Part of a small language model's weights: untied embeddings, 6824 steps.
Each number is 128 + 32 x the weight over its row's rms, rounded and kept within 0 to 255. Layers, rows and columns count from 0. The size above them is the row's rms in percent of the matrix's.

# layer 7 attention query, 128x128, rms 0.0622, rows 127, columns 96-127
size [ 89]
[[150 102 137 160 155 134 143 143  71 150 155 154 128  52  96 115 115 163  79 144  96 111 114  42 137  57 115 118 124 126 120 117]]
# layer 7 attention key, 128x128, rms 0.0638, rows 127, columns 96-127
size [ 87]
[[124 141 118 127 150 114  38 121 139  86 115 119 101 161 166 134 169 118 135 128  88  89 116 150 141 162 114 110 124 142  96 140]]
# layer 7 attention value, 128x128, rms 0.0558, rows 64-127, columns 96-127
size [ 90 114 101 100 122  91 112 119 111  99 110 101  95 110 124 111 104 102 107 113 119 117 109 102 116 107 125 106 114 108 123 113 105 134 111 113 119 107 107 120 112  96 110 121 115 108 115 111 122 121 120 110 127 110 101 121 121 101 105  92 131 106  97 124]
[[122 103 147 182 113  46 124  89 170 123 135 129 144 137 155 112  76 166 147 155 131 130 107 105 192 132 110 149 116  33 144 126]
 [ 56 101  93 157 139 157 108  51 172 103 142 158 168 200 126 177  74 115 121 107 152 125 130 122  85 142 108 122 131 166 159 117]
 [ 41 100 120 146 135  94 161  93  88 183 134 158 195 174  89 149 157 140 138 143 143 139 119 167 115 146 160  87 166 129 160 163]
 [110 125 192 159 119 123 115  62 171  99 139 118 115 141 144 131  79 124 122 174  96 125 102 125 177  78  60  94  66  89  91 114]
 [104 132 103  46 113 140 188  83  92 131 164 138 142  78 142 109  77 157 133 110 154 145 113 148  62 138 150 112 148  88 139 137]
 [116 166 102 114 146 126 196 119  95 156 137 186 135 100  80 128 153 141 108 149  70 136 119 161 103 140 173  96 150  84 102 176]
 [151 156 144 158 113 124  94 116 150 114 112  84 150 149 141  71 148 108 116 109 123  75  93  74 157 139  96 112 162 201 125  61]
 [ 98  99 130  76 161 167 107  88 102 125  85 147 104 152 134 145 137 115 101  92 133 145 111 122 111  92 114 102 161 104  97 155]
 [103 151 116 151  93 141 189 140  76 123 119 153 110 161 164 104 149 132  65 143 115 136 129 123 158 104 127 141  75 109  73 169]
 [172 118 158 157 143 183 137 147  61  67 104 111 151 153 147 141 121 101 100 151 160 118 144 117 120 113  81 120 121 105 128 134]
 [183 169  93 127 157 143 109 193 141 120  84 163 164  97 163  47 164 107  91 117  92  81 131 141 113 160 135  96  91 214 130 113]
 [155  94 117 143 136 126  27 161 150 148 141 145 111 136 106 147 193 104 187 158 123 139 136 136 180 131 151 139 157 178 107 108]
 [184 138 184 165 151  68 114 132 177 117 154  91 101 116 138 171 164 103  71 139 130 137 132 119 157 120 153 164 161  86 132  65]
 [130 129 132 149 173 150  85  93 139 125  96 156 116 150  89 133 138  79 123  83 171  91 102  56  35 172 137 129 181 145 196  62]
 [145  98 110 137  91 130  59  81  56 126 102 132 127 144 102 119 136 167 121 121  96 116  99  62 149  83 129 134 134 173 167  96]
 [171 180 185 140 161  87 163 174  89  91 146 101 109  97  90 140  91 141 113 134 123 121 128 171  55 127 107 131 183 121 130 116]
 [111 121  97 139 150 137 179 134  94 138  95 139 156 162  85 145 150 132 104 108 161  70 127 144 101  95  75 124 176 150 210 156]
 [111 139 129 152 106 114 123 119 140 161 117 126 168 181 137 195 172  91 124  85 156 155 141 125 120 123 137 159 121  83 147  82]
 [162 156 124 190 186 173 104  95  68 147 142  87 141 142 125  96 200  86 166 170 145  91 129 100 141  98 184 143 181  95 149 114]
 [150 153 143 107 121 153  12 163 203 115 128 117 109 116 189 150 120 124 158 111 100 168 152 101 201 141 141 162  91 131  91 104]
 [100 102 179 140 158  95 115  63 163 136 177 156 132 163  69 193 121 138 127 169 119 113 129 128 178 142 147 141 132  49 149 176]
 [156 157 123 189 112 178 164 148  89 100 105 113 107 195 107 129 124 104 124 132 151 102 114  86  89 135  89  75 127 161 117 123]
 [ 96 132 110 101 120 154 114 162 114 119 144 105 150 119 146 153 142 139 152 113 171 158 165 123 116  85 140  64 170 176  47 162]
 [ 55  86 138 195 139 150  89  61 165 141 110 117 169 161 119 100 116 138 125 112  97 159  95 124 115 172 150 119 124 135 148 116]
 [178  90 126 160 141 123  44 109 133 106 159 106 108 124 101 114 104 140 113 128 121  80  98 111 163 163 114 123 150 125 152 135]
 [163 136 135  94 130 151 125 179  94 113 138 154  91 110 117 128 161 106 110 105 172  94 150 122 113  99  98 164  84 147 169 135]
 [185 190 177 172  96  90 144 107 118 146  91 139 108  79 112 120 124 119 138 134  72 135 119 158 143  68 116 136  65  51  84  94]
 [111  81 122 102 135 124 112 112 189 120 125  90 130 152 113 156 114 101 128 113 140 131 154 101 178 112  85 114 112 181 100 127]
 [105 151 130 136 172 163 150 142  87 137  96 136 175 124  77 108  72 102 108 126 133 113 159 148  77 135 117  70 121 119 158 106]
 [123 111 135  92 153 166 210 120 106 128 167 114  84  55  99 174 119 146 140 162 123 155 142 174 125 133 174 176 164  65 181 192]
 [126 149 141 182 153 123 109 107  60  85  91 102 153 160 141 124 165 120 120 121  84 127  90 129  87 159 158 107 114 120 172  55]
 [ 68 130 124 123 111 151  80 103 128 132 182 117 112  95  97 146 114 125 150 129 203 143 140  69 104 102 136  87 128 155 116 183]
 [122 119 103 161 118 189 149 125 141 165 134 113 109 153 172 113 141  91 142  91 173 131 150  78 124 111 104 133 164 169  78 142]
 [169  82 129 116  41  99 146 153 122 107 108  97 132 113 150 127 138 149 171 133 158 143 152 103 144 142 145 160  66 144 121 102]
 [212 127  61 162 120 112 121 135  92 159 134 138 131 139 116 154 145 125 103  99 121  90 156 136 176 120 111 146 117 135  83  97]
 [113 111  77 129 126 171 110 105 150 169 124 154 139 228  95 134 123 126 120 140 110 154  91  97 168 120 165 133  49 110 169 185]
 [ 74 176 121 116 181 192 119  90 116 135 141 131 137 144 116 148 157  71 167 157 132 147 160  51 145  83 166  91 123 103 181 159]
 [147 154 112 150 102  98 102 132 141 131  99 154 147 137 122  47 149 118  95  43 101 135  79 160  72 141  74 126  89 108 100  49]
 [141 185  99 106 118 199 146 163 156  94 140 188  77 146 108 150 115 123 120 105 134 149 147 114  41 120 131 122  70 108  74 201]
 [132 140 130 189 145 102  85  73 144 156  93 140 118 188 144 154  87 130 171 208 101 127 117  86 126 116 232 108  77 100 102 110]
 [ 67  92 111 182  93 126 114 146 119 140 115 112 175 219 138  97 165 113 121 105 199 112 126 121 164 120 103 129 104 128 198 124]
 [134 128 166 122 165 177  96  94 178 126 138 137  91  88  86 179 137 111 154  90  96 116 160 105  93 138 158 167 165 169  90 130]
 [ 82 108  88 145 161 144 157 116 178 159 172 113 130 173  81 151 161  74 150  55 182 140  76 176  51 150  82 131 163 149 182 120]
 [150 122 111 101 168 180 143 131 147 157 131 115 138  87 166 125 120 106 172 165 131 149 165 157 127 119 154 110 173 131  86 128]
 [156 165 144 197 216 150 132 101 100 147  99 127 148 183 145 139 110 120  82 164  80 110 112 117 136 124 130 124 169 108 149 158]
 [ 88  84 116 100 106 137 145  75 104 149 101 110 108 168 141 126 110 145 131 111 157 150  88  97 120 168 133 157 186  77 212 145]
 [104 156  90 150  84 114  99  86 174 134  96 146 116 140  94 144  98 102 110  83 108 154 100 135 131 136  69 124  73 115 139 142]
 [ 82 137  73 136 132 195 164 181 124 142 155 148 194 105 131  75  82 132  93 121 114 182 131 147 150 113 104  81 136 127  86 131]
 [141 160 130  83 128 100 129 161 136  92  75 136 183 106 127  68 110 140  76 145  60 146  76 185 121 129  75 114  55 123 197  84]
 [192 179 167 187 118 101  75 127 171 103 154 139  90 157 180 123 127 121 116 144 119  87 108 122 175 185 132 157 133  75  86  97]
 [108 190 164 152 164 152 144 127 146 125 161 201 133  97 150 136 134 105  53 104  98 129 152 135 135 146 137 120 133 132  43 131]
 [126  97 138 175 151  92 124  49 109 140 134 165 173 113 107 153 167 147 101 141  95 100  97 114 120  93 128 109 158 136 158 114]
 [154 138  96 123 110  96 182  93 143 118 158 134  98 186 117 167 113 119 170 146 195  46 163  91 124 131 130 112 111 150 109 182]
 [160 108  67 108 152 145 162 173 130 120 150 111  61 190  74 162 112 117 123 118 175 125 146 132 108 144 142 181 111 141 194 162]
 [131 138 160 150  83 111 151  90 198 182 182 105 105 131 111 181 101 130  96  98 137 133 166 124 192 118 170 118 120 146  46 162]
 [180 116 166 132 147 130  46 116 147 133  97  75 119 181 205 152 186 109 144  90 139 130 132 123 182 126 137 167 123 167  85  35]
 [134 166 143 155 130  95 120 138  60 131 107 121 137 165 163  74 146 132  81 127 154  86  70 127  92 126 106 124 163  92 149  41]
 [108 119 195  71 149 169 107  98 121  99 160  96 110 122 138 170 127 123 179 165 174  98 133 116 158 105 135 150 134 130 100 177]
 [133 166 186 173 191 145 141 154 101 156 102 131 153 194 159 152 137 109 146 147 129  70 143 132  92 154 224 133 134 165  90  99]
 [129 107  57 120 115 161 175 131 129 149  87 146 180 143 122 117 164 111 112  67 186 117 166 109  84 101 118 141 163 115 155 153]
 [126 156 152  66 163  88 167 138 116 145 119 153 106  93 132  76 159 112  96 129 147  85 122 146  80 134  83 147 169  74 175 129]
 [ 84 147 105 216 195 158 167 122 120 108 166 192 121 156  82 128  65 146 111 200  54 108 132 141 113 118 170  77 124 129  78 176]
 [199 141 146 120 169 100 141 204  99 129  83  84 191  77 163  97 179  84 131 126 140  86 160 121 138 147 143 112 116 175 184  50]
 [150 123 108  20 115 127 133 191  73  89 118  79 115 114 190  99 139 147 113 143 129 149 139 160 103  99 102 121 110 177 100  89]]
# layer 7 attention output (transposed), 128x128, rms 0.0563, rows 64-127, columns 96-127
size [ 92 113 102  99 118  92 108 113 108  99 107 101  90 102 119 109 103  99 109 110 115 116 106 102 116 109 121 103 112 104 116 108 105 122 108 108 119 101 104 111 106  93 103 119 110 106 110 102 118 116 118 107 125 111  99 118 114  96 102  93 123 103 103 120]
[[212 103 151 140 193 174 167 128 137 166  84 122 159 132 140 129 159 151 121 120 153 102  83 126 123 149 156 126 147 162 111 129]
 [124 119  92 186  63 109 143 108 137  48  91 127  79 146 160 137 109 120 143 179 128 129 182 137 153 139 142  33 105 142 150 191]
 [111 130 141 117 118 125 103  68 175  50 142 101 100 148 116 145 113  55 127 166  89 117 128 161 146 141  97  96 141  80 117 125]
 [174  77 161  96 141 176 118 115 132 155 114  89 158 122 124 149 137 147 103 114 141 151 132 124 165 129 195 147 172 180 151 146]
 [179  81 145 163 117 107 156  61  94 158 136 131 108 163 122 120 116 148 141 130 152 116 145 120 145 138  83 110 167 156 122 128]
 [ 99 143 127 114  92  80 112  46 126  75 145 109 122 164 114 144 154  21 132 124  88 133 111 105 138 114  89 104 143  80 117 133]
 [ 85 115 128  29 114 109 132 117 138 135 129 113 153 116 105  82 129 130 112 106  93 104 182 127 121 117 163 145 109 106 136 159]
 [222 117 116 123 165 158 120  93  80 164 143 122  95 124  87 116  69 159 142 101 136 171  57  93 165 143 117 173 112 154 100  85]
 [152 101 124 180 117  98 125  83 150 164  93 138 142 134 120 126 136  91 124 109  90 151 125  84  74 132 140 139 160 113 113 131]
 [109 147 163 114  64 169  34 138 118 115 110 169 169 103  79 160  96  73 115 114 172 129 211 118 121 126 114 104 196 129 107 113]
 [ 54 177 107 150 152  52 148  98  94 122 134  89 113 151 189  75 104 181 127 161  43 146 103 117  99 108 131  85 166  97 150 109]
 [ 74 140 129 119  91  94 135 141 148  56 176  82  64 105 133 139 134 180 145 169 135  77 136 175 148 100 164 149  90 122 125 180]
 [151 127 129  90 169 152 113 148  87 193 152 148 158 106  99 104 181 201  88 159 179 127 117 127 159 155 168  90  99 167 154 140]
 [104 183  69  77 129 138 124 140 131 126 141 170  86 100  92 134  87 170 142 159 155  97 142 133 172 170 156  86  27 128 123 104]
 [175 125 113 121 143  93 137 137 118 164 116 174 107 151 115 145  57 156 157  84 134 163  70 126 113 143 166 204 101 140  97 135]
 [108 133 119  88  63 130  36 175 123 166 160 234 195 100 105 104 128  84  79 147 160 163 175 143 156 102 110  73 139 134 137  77]
 [124 100  86 103 174 107 160 174 156  85 138 172 168 151 104 173 117 123 101 150 141 174 126 135 179 138 109  66 114 118 108  87]
 [128 145  74 159 196 179 124 182 161 144 118 197 103 159 110  92 141 129  79 165 153 129 109 116  84 114 129 102  69 116 104  94]
 [124 128 122  93  94  81 105  80 134 103 162 141 129 131  74 179 101 150 130 140 129  83 231 141 115  99 165 140 165 125 114 129]
 [ 84 116 131 242 183 157 161 199 103 172 148 132 131 116 173  65 197 208 143 146 133 133  77 132  77  99  93 131 106 152 154 134]
 [141 110 144 111 103 192 120 120 166 151 164  96 165 118  73 155 132  43 105 163 146 123  94 154 151 106 162  96 131  86 151 120]
 [122 188 130  52  92 127  98 111 158 122 114 177  84 115  94 116 114  99 118  54 104 160 123  86 140 119 149 158  93 127  66  83]
 [151 148 112 139 168  86  87 134 146 139 162 176  60 119 133 110 138 161 143 113 134 149 133 128 154 130 134 157 121 155 120 141]
 [146 161 129 111 144 160 173  95 134 171 134 108 110 139 135 120  45 203  88 120  82 102  65 123 130 155 178 154  80 147 164 132]
 [138 162 199  62  50 142 153 118 109 165 105  81 129  94  72 118  83 153 134  94 114 136  92 130 130 117 192 133  89 119 150 143]
 [127 161 119 150 102 107 101 162 109 166 126 178 129  88 134 209  98 132 120 153 183 143 190 128 113 115 146  68 155 121 127 133]
 [144 144 115 153 183 128  78 116 128 127  99 163 175 143 131 147 155  88 105 124 145 169 129 107 102 114  97 129 195 117  97 129]
 [124 138 142  72 162 180 159 155 139  84 110  74 101 106 104 145 135 175 114  85  98 115 148 131 131 140 196 178  91 180 131 150]
 [ 94 211  99 136 115 152  67 116 137  66 130 132 135 146 128 217  92  94  90 137 101 137 187 117 169 132 139  81 165 159 101 128]
 [172  65 142 129 106 143 118 149  71 141 176 165 188 120 109 164 140  72 115 101 186 139 102 146 174  88  67 122 179 132 124 102]
 [135 185 108 123  78  97 101  64 129 131 121 168 110 143 139 120  80 106 118  97 105 137 154 116 112 125 104 114  97 120 117 101]
 [191 113 120 123 184 149  93 159  95 165 158 219  62 108 113 132 138 167 128 146 155 156 111 136 151 142 142 134 145 150 127 137]
 [140  65 140 164 179 113 169 139 126 139 137 139 114 130 116  86 164 255 165 128 118 143 139 134  94 142 144 167 107 150 111 126]
 [140 158 157 149 137 169 120 110 110 126  76 125 100  89 160 130 140 101 153  69 167 101 160 136  89 131  87 148 143 134  83 182]
 [162 144  79 219 184  84  99 148 114 110 133 141 127 132 126 123 187 128 132 138 136 159 104 128  99 114 103 109 140 140  67 155]
 [138 129 125 165 146 123 169 101 102 120 135 114  85 161 117 136  55 101 125 117 100 165  39 119 142 118 110 174 145 105 143 141]
 [140  94  88 113 158 129 155  89 110  77 171 168  96 168 121 165 144 116 136 127 103 154 192 158 119  94 139 104 161 144 109  67]
 [156 168  72 164 168 113 134 120 134 166 129 123 121 154 137  89  75 188  98 176 112 102 101  94  80 139 157 138  83 152 118 109]
 [ 99 158 102 204  89 122 107 143 124 132 107 185  99 108 136 111 144  46 157 139 150 163 116 109  87  87 105  92 176 108 131 127]
 [123 184 124 162 124 118  93 104 132 112  71 105  84 118 128 132  53 113 152 110  78 134 112 112 138 142 177 151 199 119 150 143]
 [132 141 155 177 190 156 158  89 164 115 107  73 118 129 126 192  97 175  98 157 111 125 130 162 150 175 160 109 147 129 130 124]
 [ 86 164 105  65  70 125 111 178  98 128 160 134 127 109 119  94 111 101 130  87 139 123 123 117 106  78 141 129  36 107 135 172]
 [120 111 135  94 141 146 172 131 168 104 179 155  73  87 102 138 120 169  56 157 158 101 169 143 155  90 121  68  81 119 129 129]
 [116 110 164 101 115  98 155 118 132  52 141  46 101 177 154 114 123 206 165  96  85 116 158 127 136  90 138 187 162 147 132 138]
 [111 115 112 105  87  89 110 135 141 145 152 153 197 183 155 101 108 124  91 140  92 174 118 144 159 113 109  94 152  80 174  81]
 [192 125 158 115 123 175 174 127 102 181  92 144 148 119 107 123  99 125 135  63 161 103  66 108 155 161  67 166  80 126 107  95]
 [158 124 103 172 165  98 148 111 152 121 113 130 112 127 134 143 121  95 106 142 152 133 107 112 171 125  88  60 121 103 118 147]
 [123 100 161 134 173 144 108 141 121  96 151 123 138 187 118 145 106 169  83 127  88 124  92  93 127 124 149 173 200 176 134 128]
 [ 83 137 119 112 137 131 136 128 150 104 111 102 169 173 169 163  69  82  86 141 110 138 112 115 138 130 102 117 186 114 166  95]
 [ 67 155 181 157  92 126 160  97 127 199 134  93 174  99 101  46 189 160 136 161 146 126 115 114 108 115 157  57  96 127 153 127]
 [109 158  54 171 133 111  96 112 133 156 160 114 178 125 141  98 180  82 106 165 138 121 149  78  90 100 184  65 121 150 119 190]
 [152  70  70  74 163 108 135 104 147 136 146 153 136 168 143 136 124 149  99 196 145 154 124 156 135 134 199 104 133 130 118 124]
 [159 126 127 115 105 120 129 125 151 123 113 116 114  76  92 112 172  80 196  74 141 130 162 117 136 109 166  91 127 115 103 122]
 [160 176 118 174  54 124 116 196  69 105 123 158 134  60 113 143  90  80 156  80 120 136 135 143 141 107  89 119  97 121 140 130]
 [135 125 136 193 170 162  98 152 144 197 129 136 127  89  85  84 193 171 107 101 135 189 101 131 108 109 158 116 134 137 145 155]
 [ 77 126 154 200 140 129 139 148 123 137 130 127 102 120 131  88 151 241 148 147 113 131 181 126  87 137 129 130  65 148 148 148]
 [ 99 138 127 115  81  87 104 102 157 176 120 157 162 128 110 112 116 132 133 139 141 129 162 119 121 176  84 123 102  94 137  99]
 [135  78 182 129  62 109  89 100 128 150 153 134 155  91 116 178 127  96 166 111 199 150 198 129 148 105 114 136 135 114 142 186]
 [ 35 223 116 120 100 106  88 108 149 149 159 112 136 114 128  90  52 127 114 127  76 125 138 119 106 113 160 146 108 106 151 148]
 [146 131 106 150 194 151 134 158 132 103  90 138 129 136  89 139 110 154 130 112 165 116 124 110  94 142 121 117 159 122 112  98]
 [134  88 115  43 121 118 153 109 133 161 123  72 220 176 159 130 143  80 160 159 110 135 154 139 124 152 118 118  87  93 152  59]
 [110 160 113 112  61 124  98 121 122  85 153 136 131 138 130 134 105  55 108 134  58 158 102  97 131  96 177 122 189 133 149 125]
 [ 79 184 125  70 168  99 109 109  93  92 147  95 117 181 165 120 111 191 121 131  65  98 195 161 120 130 120 134 117 105 127 123]
 [103  95 126 163  91 102 131 168  89 118 122 132 120 141 183 116 131 160 178 126  93 145 165 132 119 149 106 182 121 163 148 101]]
# layer 7 MLP gate, 320x128, rms 0.0683, rows 0-23, columns 96-127
size [ 90  96  97  96 106  99 105 108 103 103  96 100 107  97 103  93  96  96  99  83 101 101 110  95]
[[142 162  90  85 103 146  92 125 181 140 127 103 155 147 147 123 123 101 158 134 168 191 162 124 133 106  59 162 140 159 149 192]
 [126 208  71  39 116 119 191 165 149 120  92 123 127 156 137  52 107  77 110 107  93 115 125 131 133 116  62 127 151 118 164 159]
 [111 144 156  69 126 170 132 133 174  83 182 135  99 141 100 147  84 101 164 102  94  98 112 171 178 105 183 155  94  92  76 185]
 [115 141 174 141 117 177 106 144 129 150 125 111  88 165 147  81 118 158  95 134 140  96 100 120  69 124 190 161 135 125 165 178]
 [143 183 129 129  55 118  85 162 110  50 150  92 117 121 161  98 119  59 131 104 103 132 107 115 149 114  89 114 129  90 119 147]
 [128 105 148  62 144 112 147 168 192  82 102 169 174 142 109 117 135  29 145 139 176 154 153  95 151  83 118 116 180  99 153 182]
 [169 143 124 167  77 129 113 153 152  72 195 134 122  83 150 147 109 104  62 151 104 119 123 123 142 117 173 134 133 157 169 125]
 [221 133 165 153 152 171 114  88 106 161 156 140 142 159 156 111  69  84 126  97 154  96  95 119 150 129  52 160 166  94 103  88]
 [113 165  98 128 108 121 118 106 126 134 143 118 134 116 153 156 192 125 129 186 118 130  89 120 115 129 172 125 137 181 139 108]
 [ 94 132 143 116 101  95 133 114 172 148  69 141 101 140 119 145 127 111 116 109 114 104 104 148 156 120 161 165 136 147 128 114]
 [ 97 115 133  77 152 150 160  92 135  66 102 141 141 101 128 113 147 122 123 222 153 112 131 108 185 114 141 131 160 105  85 124]
 [115 151  95 115 108 113 129 182 104  95  64  97  91 136 137 169 131 151 131 113 109  86 162 170 140 169  89 139 117 108 190 104]
 [ 60 135 119  43 108 109 119 146 157 115  97 109 145 146 101  95 170 107 112  91  87  99 107 130 145  96 200 210 130 119 130 113]
 [ 62  71 199 104 152  90 172 139  86 129  74 153 168 153 155 149 190 107 100 109  79 156 139 117 107 142  55 119 165  65 125 150]
 [169 171  79 120  65 141  64 111 132  89 149  74  81 153 125  73 118 122 236 171 138 140  98 141 172 154 148 125 143 134 149 114]
 [130 152 144 120  99  75  98 150 167  68 130 163 131 134 111 137 146 126 100 149 155  89  92 125 155 102 143 164  88 102 108 145]
 [140 188 155 159 141 103  88 132 106 113 146 100 189 120  89 160 115 112 160 118 189 165 104 118 119  69 114 184 113 102 129 135]
 [136  94 153  86 125 188 168 101 125 138  84 110 148 110  83  97 144 102 154 140  60 103 106  92  70 108 101 180 129 121 114 110]
 [157 140 129  82 175 149 134 141 137 139 121 117  89 140 116  96 212 104  75 131 122  48 118 114 165  90 116 143 122 110 137 128]
 [128  66 102 124 143 147 115 133 175 114 182 147 191 125  85 106 122 182 124 128 107 115 125 131 150 100  88 115 129 145 115 140]
 [100 131 138 116 113 150 128  72  77 111 110 123 159  96 179  86 156 134 123  97 104 106 108  82 179 135 154 113  92 121  97 126]
 [110 125 182 131  87 164  81 105 149  50 125 145 156 136 155 116 133  99 154 126 110 138 111 143 136  97  97 148 131 106 113 206]
 [147 167 121  85  88  88 134  81 166 102 132  94 116 163 129 197  78  29 125 140 143 155 148 209 177  81  88 131 168  96 143 106]
 [124 191  65 186  84 111  75 146 134 146 108 149  72 163  84  96 164 139 140 162 148 126 102 104 141 162 110  95 155 119 120 113]]
# layer 7 MLP up, 320x128, rms 0.0624, rows 0-22, columns 96-127
size [ 89  99 102 101 102  98 106  99 100 104 101  99 106  96 104  98  95 100  94  89 106 103 103]
[[120 130 110  97 127 120 159  73 177 152 115 163 144 145 139 126 164 109 110 141 148 178 122 108  67 213 180 102 179 112 147 137]
 [109 132  89 171 124  94  96 121 149  91 116 123  88  88  98 118 189 137 119 161 157 177 100 156 190 104  94 175 102  91 123 120]
 [104 154 153 170 142  94 157 127 164  92 123 110  98 139  83  83 188 142 135 186 159 126  97  99  70 121  81  49 121  93 117 137]
 [ 94 163 150 119 108 119 119 155 153  64  76 147 157  89 110 127 154 144 167 158 197 137 165 152 113  63 139  74 121 168 128 103]
 [114  78 166 177 128 151 123  72 170 104 126 144 133  95  72  96 155 128 169 102 193 188 120 217 108 115 103 136 221 110 111  97]
 [172 127  44 116 141 147 124 153  95 135  89 177 105 106 159 146 157 146  93 123 178 204 118 172 108 162  78 117 154 182 185  95]
 [156 106 149 149 108 149 168 183 135  63 149 176 149  73 181 179 133  76  44 158 140 155 140 109 189 131 109  91 152 131  98  77]
 [134 113 190 147 144  60 166  84  97 191 122 113 116 139 142 156  95 189 190 119  70 150 134 112 142 139 138 111 185 114  67  51]
 [ 52 116 137 133  86  89 132 118 140 126 178 195 118  90 111 131  85 159 106 179 122  90 137 166 157 160 165 125  93 213 129 125]
 [124 116 129 162 134 154 172 148  95 162 154 114 104 104 126  88 202 129 115 155 120 127 121 144 115 158  72 133 113  98 116 142]
 [156 130 161 105 141 146 103 174  96 193 146 108 111 116 103 117 194 145 125 121 160 155 122 104 126 152 121 119 138 118 127 156]
 [108 143 104 129  95  96 140 193 118 109 127  98  42 140  56 134 122 161 177 155  91  97 140 173 145 170 152 164 138 131 147 162]
 [115 121 110 115 101 125  99 138 120 145 174  75 121 120 133 188 174 182  45 143 125 145 149 104 135 139 109 122 147  88 140 123]
 [ 87 152 147  76 159 188 152  71 144  86  64 151 110 173 126 145 114  88 125 110  74 111 170  91  53 185 129 151  62 141 108 199]
 [157 165 161 147  98 157 139 161 121 139  68 140 122  83 126 130 108 126 150  94 105  70 148 103 122  86 105  52  84 121  98 170]
 [185 166 163  85 157  79  84 166 161 159  73 170 106  68  48 115 116  95 118 114 135 105 111 102 159 158 119 139  79 138 136  92]
 [159 150 182 140  92 151  97  82 114 135 145 188 114  72  95 121 109  90 151 124  87 129 125 149 119 139  98  84 131  94 115 131]
 [ 74 140 102  97 142  99 141 196  80 129  93  95  89  99 105 110 130 127 122 183  78  74 149 113 164  75  92 116  68  99 163 122]
 [147 158 124  90 102 130  87 150 147 129 123 115 119 181 102 130 172 160 123 143  97 125 112  83 128 122 131 152 125 133 137 156]
 [177 160  75 141 153 106  51  90 160 152 162 102  58 101  97 164 115 117 178 145 154  91 156 122 119 152 172  74 136 147  85 165]
 [123 150 121 131 136 118  96 146 113  98 135 160 147 122  84 126 106 138 194 128 119 160 135 167 105  89 189 128 154  88 130 136]
 [ 95 148 208 128 111 139 102 138 154 173 161  78 149 140 105 146  84 160  97 104  95 168 102 159 167 135 125 149 111 187  56 134]
 [152 114 133 104 135  82 117  86 165 113 152 136 138 164 123 177 120 108  96 133 136 155 143 146 129 100 104 153 179 161 174  57]]
# layer 7 MLP down (transposed), 320x128, rms 0.0617, rows 0-22, columns 96-127
size [ 90 101 103  99 105 100 103 102 101 103 102  97 104  97 103  98  97  99 100  94 106 102 101]
[[ 77  84 108 157 153 114 138  86 116 116 165 163 140 117 110 104 109 136  75 125 123  62  60  47 128 105 163 138  74  84 107 113]
 [144 116 172 114 113  73 133 107 151 137 152 114 131 170 121 108 109 141 119 170 123 112 156 119 117 160 106 140 187 113 132  79]
 [118 169  79 135 154 114 161 122 171 108 189 126 123 119 192 166 158 195 109 185  69 109 117 118 128 110 115 102 146 124 133 105]
 [145 107 112 130 138 100 156 107 138 132  39 124 148 149 141 156  83 131 175 148 111  95 163 133 176 145 100 156  91 159 170  69]
 [151 153 162 188 140 125 181 158 175  94 122 137 111 159 182 171  98  99 136  94 161 171 186  95 150 148 146 118 159 167 137 102]
 [109 121 103  96 118 166 133  92 123 104 139 141 153 142 159 125  97 124 160 141 108 112 161 126 142 121 149  82  42 123 132 148]
 [147  95 108 137 155 136  81 145 106 121  71 132 141 178 164 161 167 121 100 112 121  83 125 102 138 116 177 149 151 160 166  98]
 [102  92  65 181 176 150 127  81 148  91 144 121 113 131 198 105 120 103  66 107 167 156 158 114 122 187  87 188 171 154 105 137]
 [135 142 147 153 134 122  61  73  91 148 108 150  96 129 185 116 117 117 148 176 180  71 149 137 133 118 141 151 119 147  94  81]
 [142 154 107 128 138 129 144 124 125 127 115 110  65 174 140 178  66 166  75 114 184  81 135 145 133  89  88 162 139 109 146 103]
 [ 71  97  90 152 178 166 142 174 139 138 163 119 152 132 151 166 177 161 127 136 140  66 204 118 166  97 166 170  96 138 166  65]
 [ 60 137  92 101 148 148 128 114 140 117 192 114 117  74 150  48 101 103 115 117 149  70  91 204 147 169 147 127 115  72 186  88]
 [116 104 134  93 124 123 151 139 139 206 137 102 149  87 163  89 195 119 155 150 121 134 172 138  76 118 177 135 133 130  56 134]
 [155 149  73 109  98 138 135 118  77 142 180 199 124 127 183 107 144 114 115 153 140  84 128  66 125 160 179 121 135 126 156 193]
 [102  96 112 133  89 134  96 108 157 133 122 174 152 154 132 118 130 126 156  94 179 128  73 109 120 108  89 125 157 142 153 129]
 [169 122  90 153 105  89  89 174 122 134  82 105  97 117 120 131 139 157 150 132 103 162 115 114 160 205 131  77 155 157 153 123]
 [121 159 126  84 158 181 136 136 133 157  94  86 139 122 130 157 174 127 119 143 131 104 148 126 172 140 125 159 210 112  94 137]
 [117 163 114 153 216 152 128  99 144 161  96 131 141  81 155 172 115 133  88 106 140 172 109 142 172 124 131 104 157 114  88 176]
 [113 123 112 119 116 151 125 125 138 175 106  96 140 144  94 123 149 121  62 141  66 124 139 129 111 192 107 114 128 140 148 161]
 [128 110 115 156 133 156 155 159  70 108 196  77 142 120  76 103 171 187 112 174 117 152 109 144 160  96 141 124 117 173 150 131]
 [105 162 147 102 107 162 134 144  76 141  71  70  74 133 101  76 142 145  82 113 117  97 174 130 111 136 141 126  90 177 104 141]
 [139  99 157 125 147 119 112 123 104 209 118 152 143 169 145  98 129  89  80 113 100 172 182  72 126 173 136 154 112 135  84 119]
 [178 101 134 127 230 153 123 123 102  63 149 142 103 143 144  81  93 134 144 109 179  98 143 177 118  98 144 172 126 168 121 123]]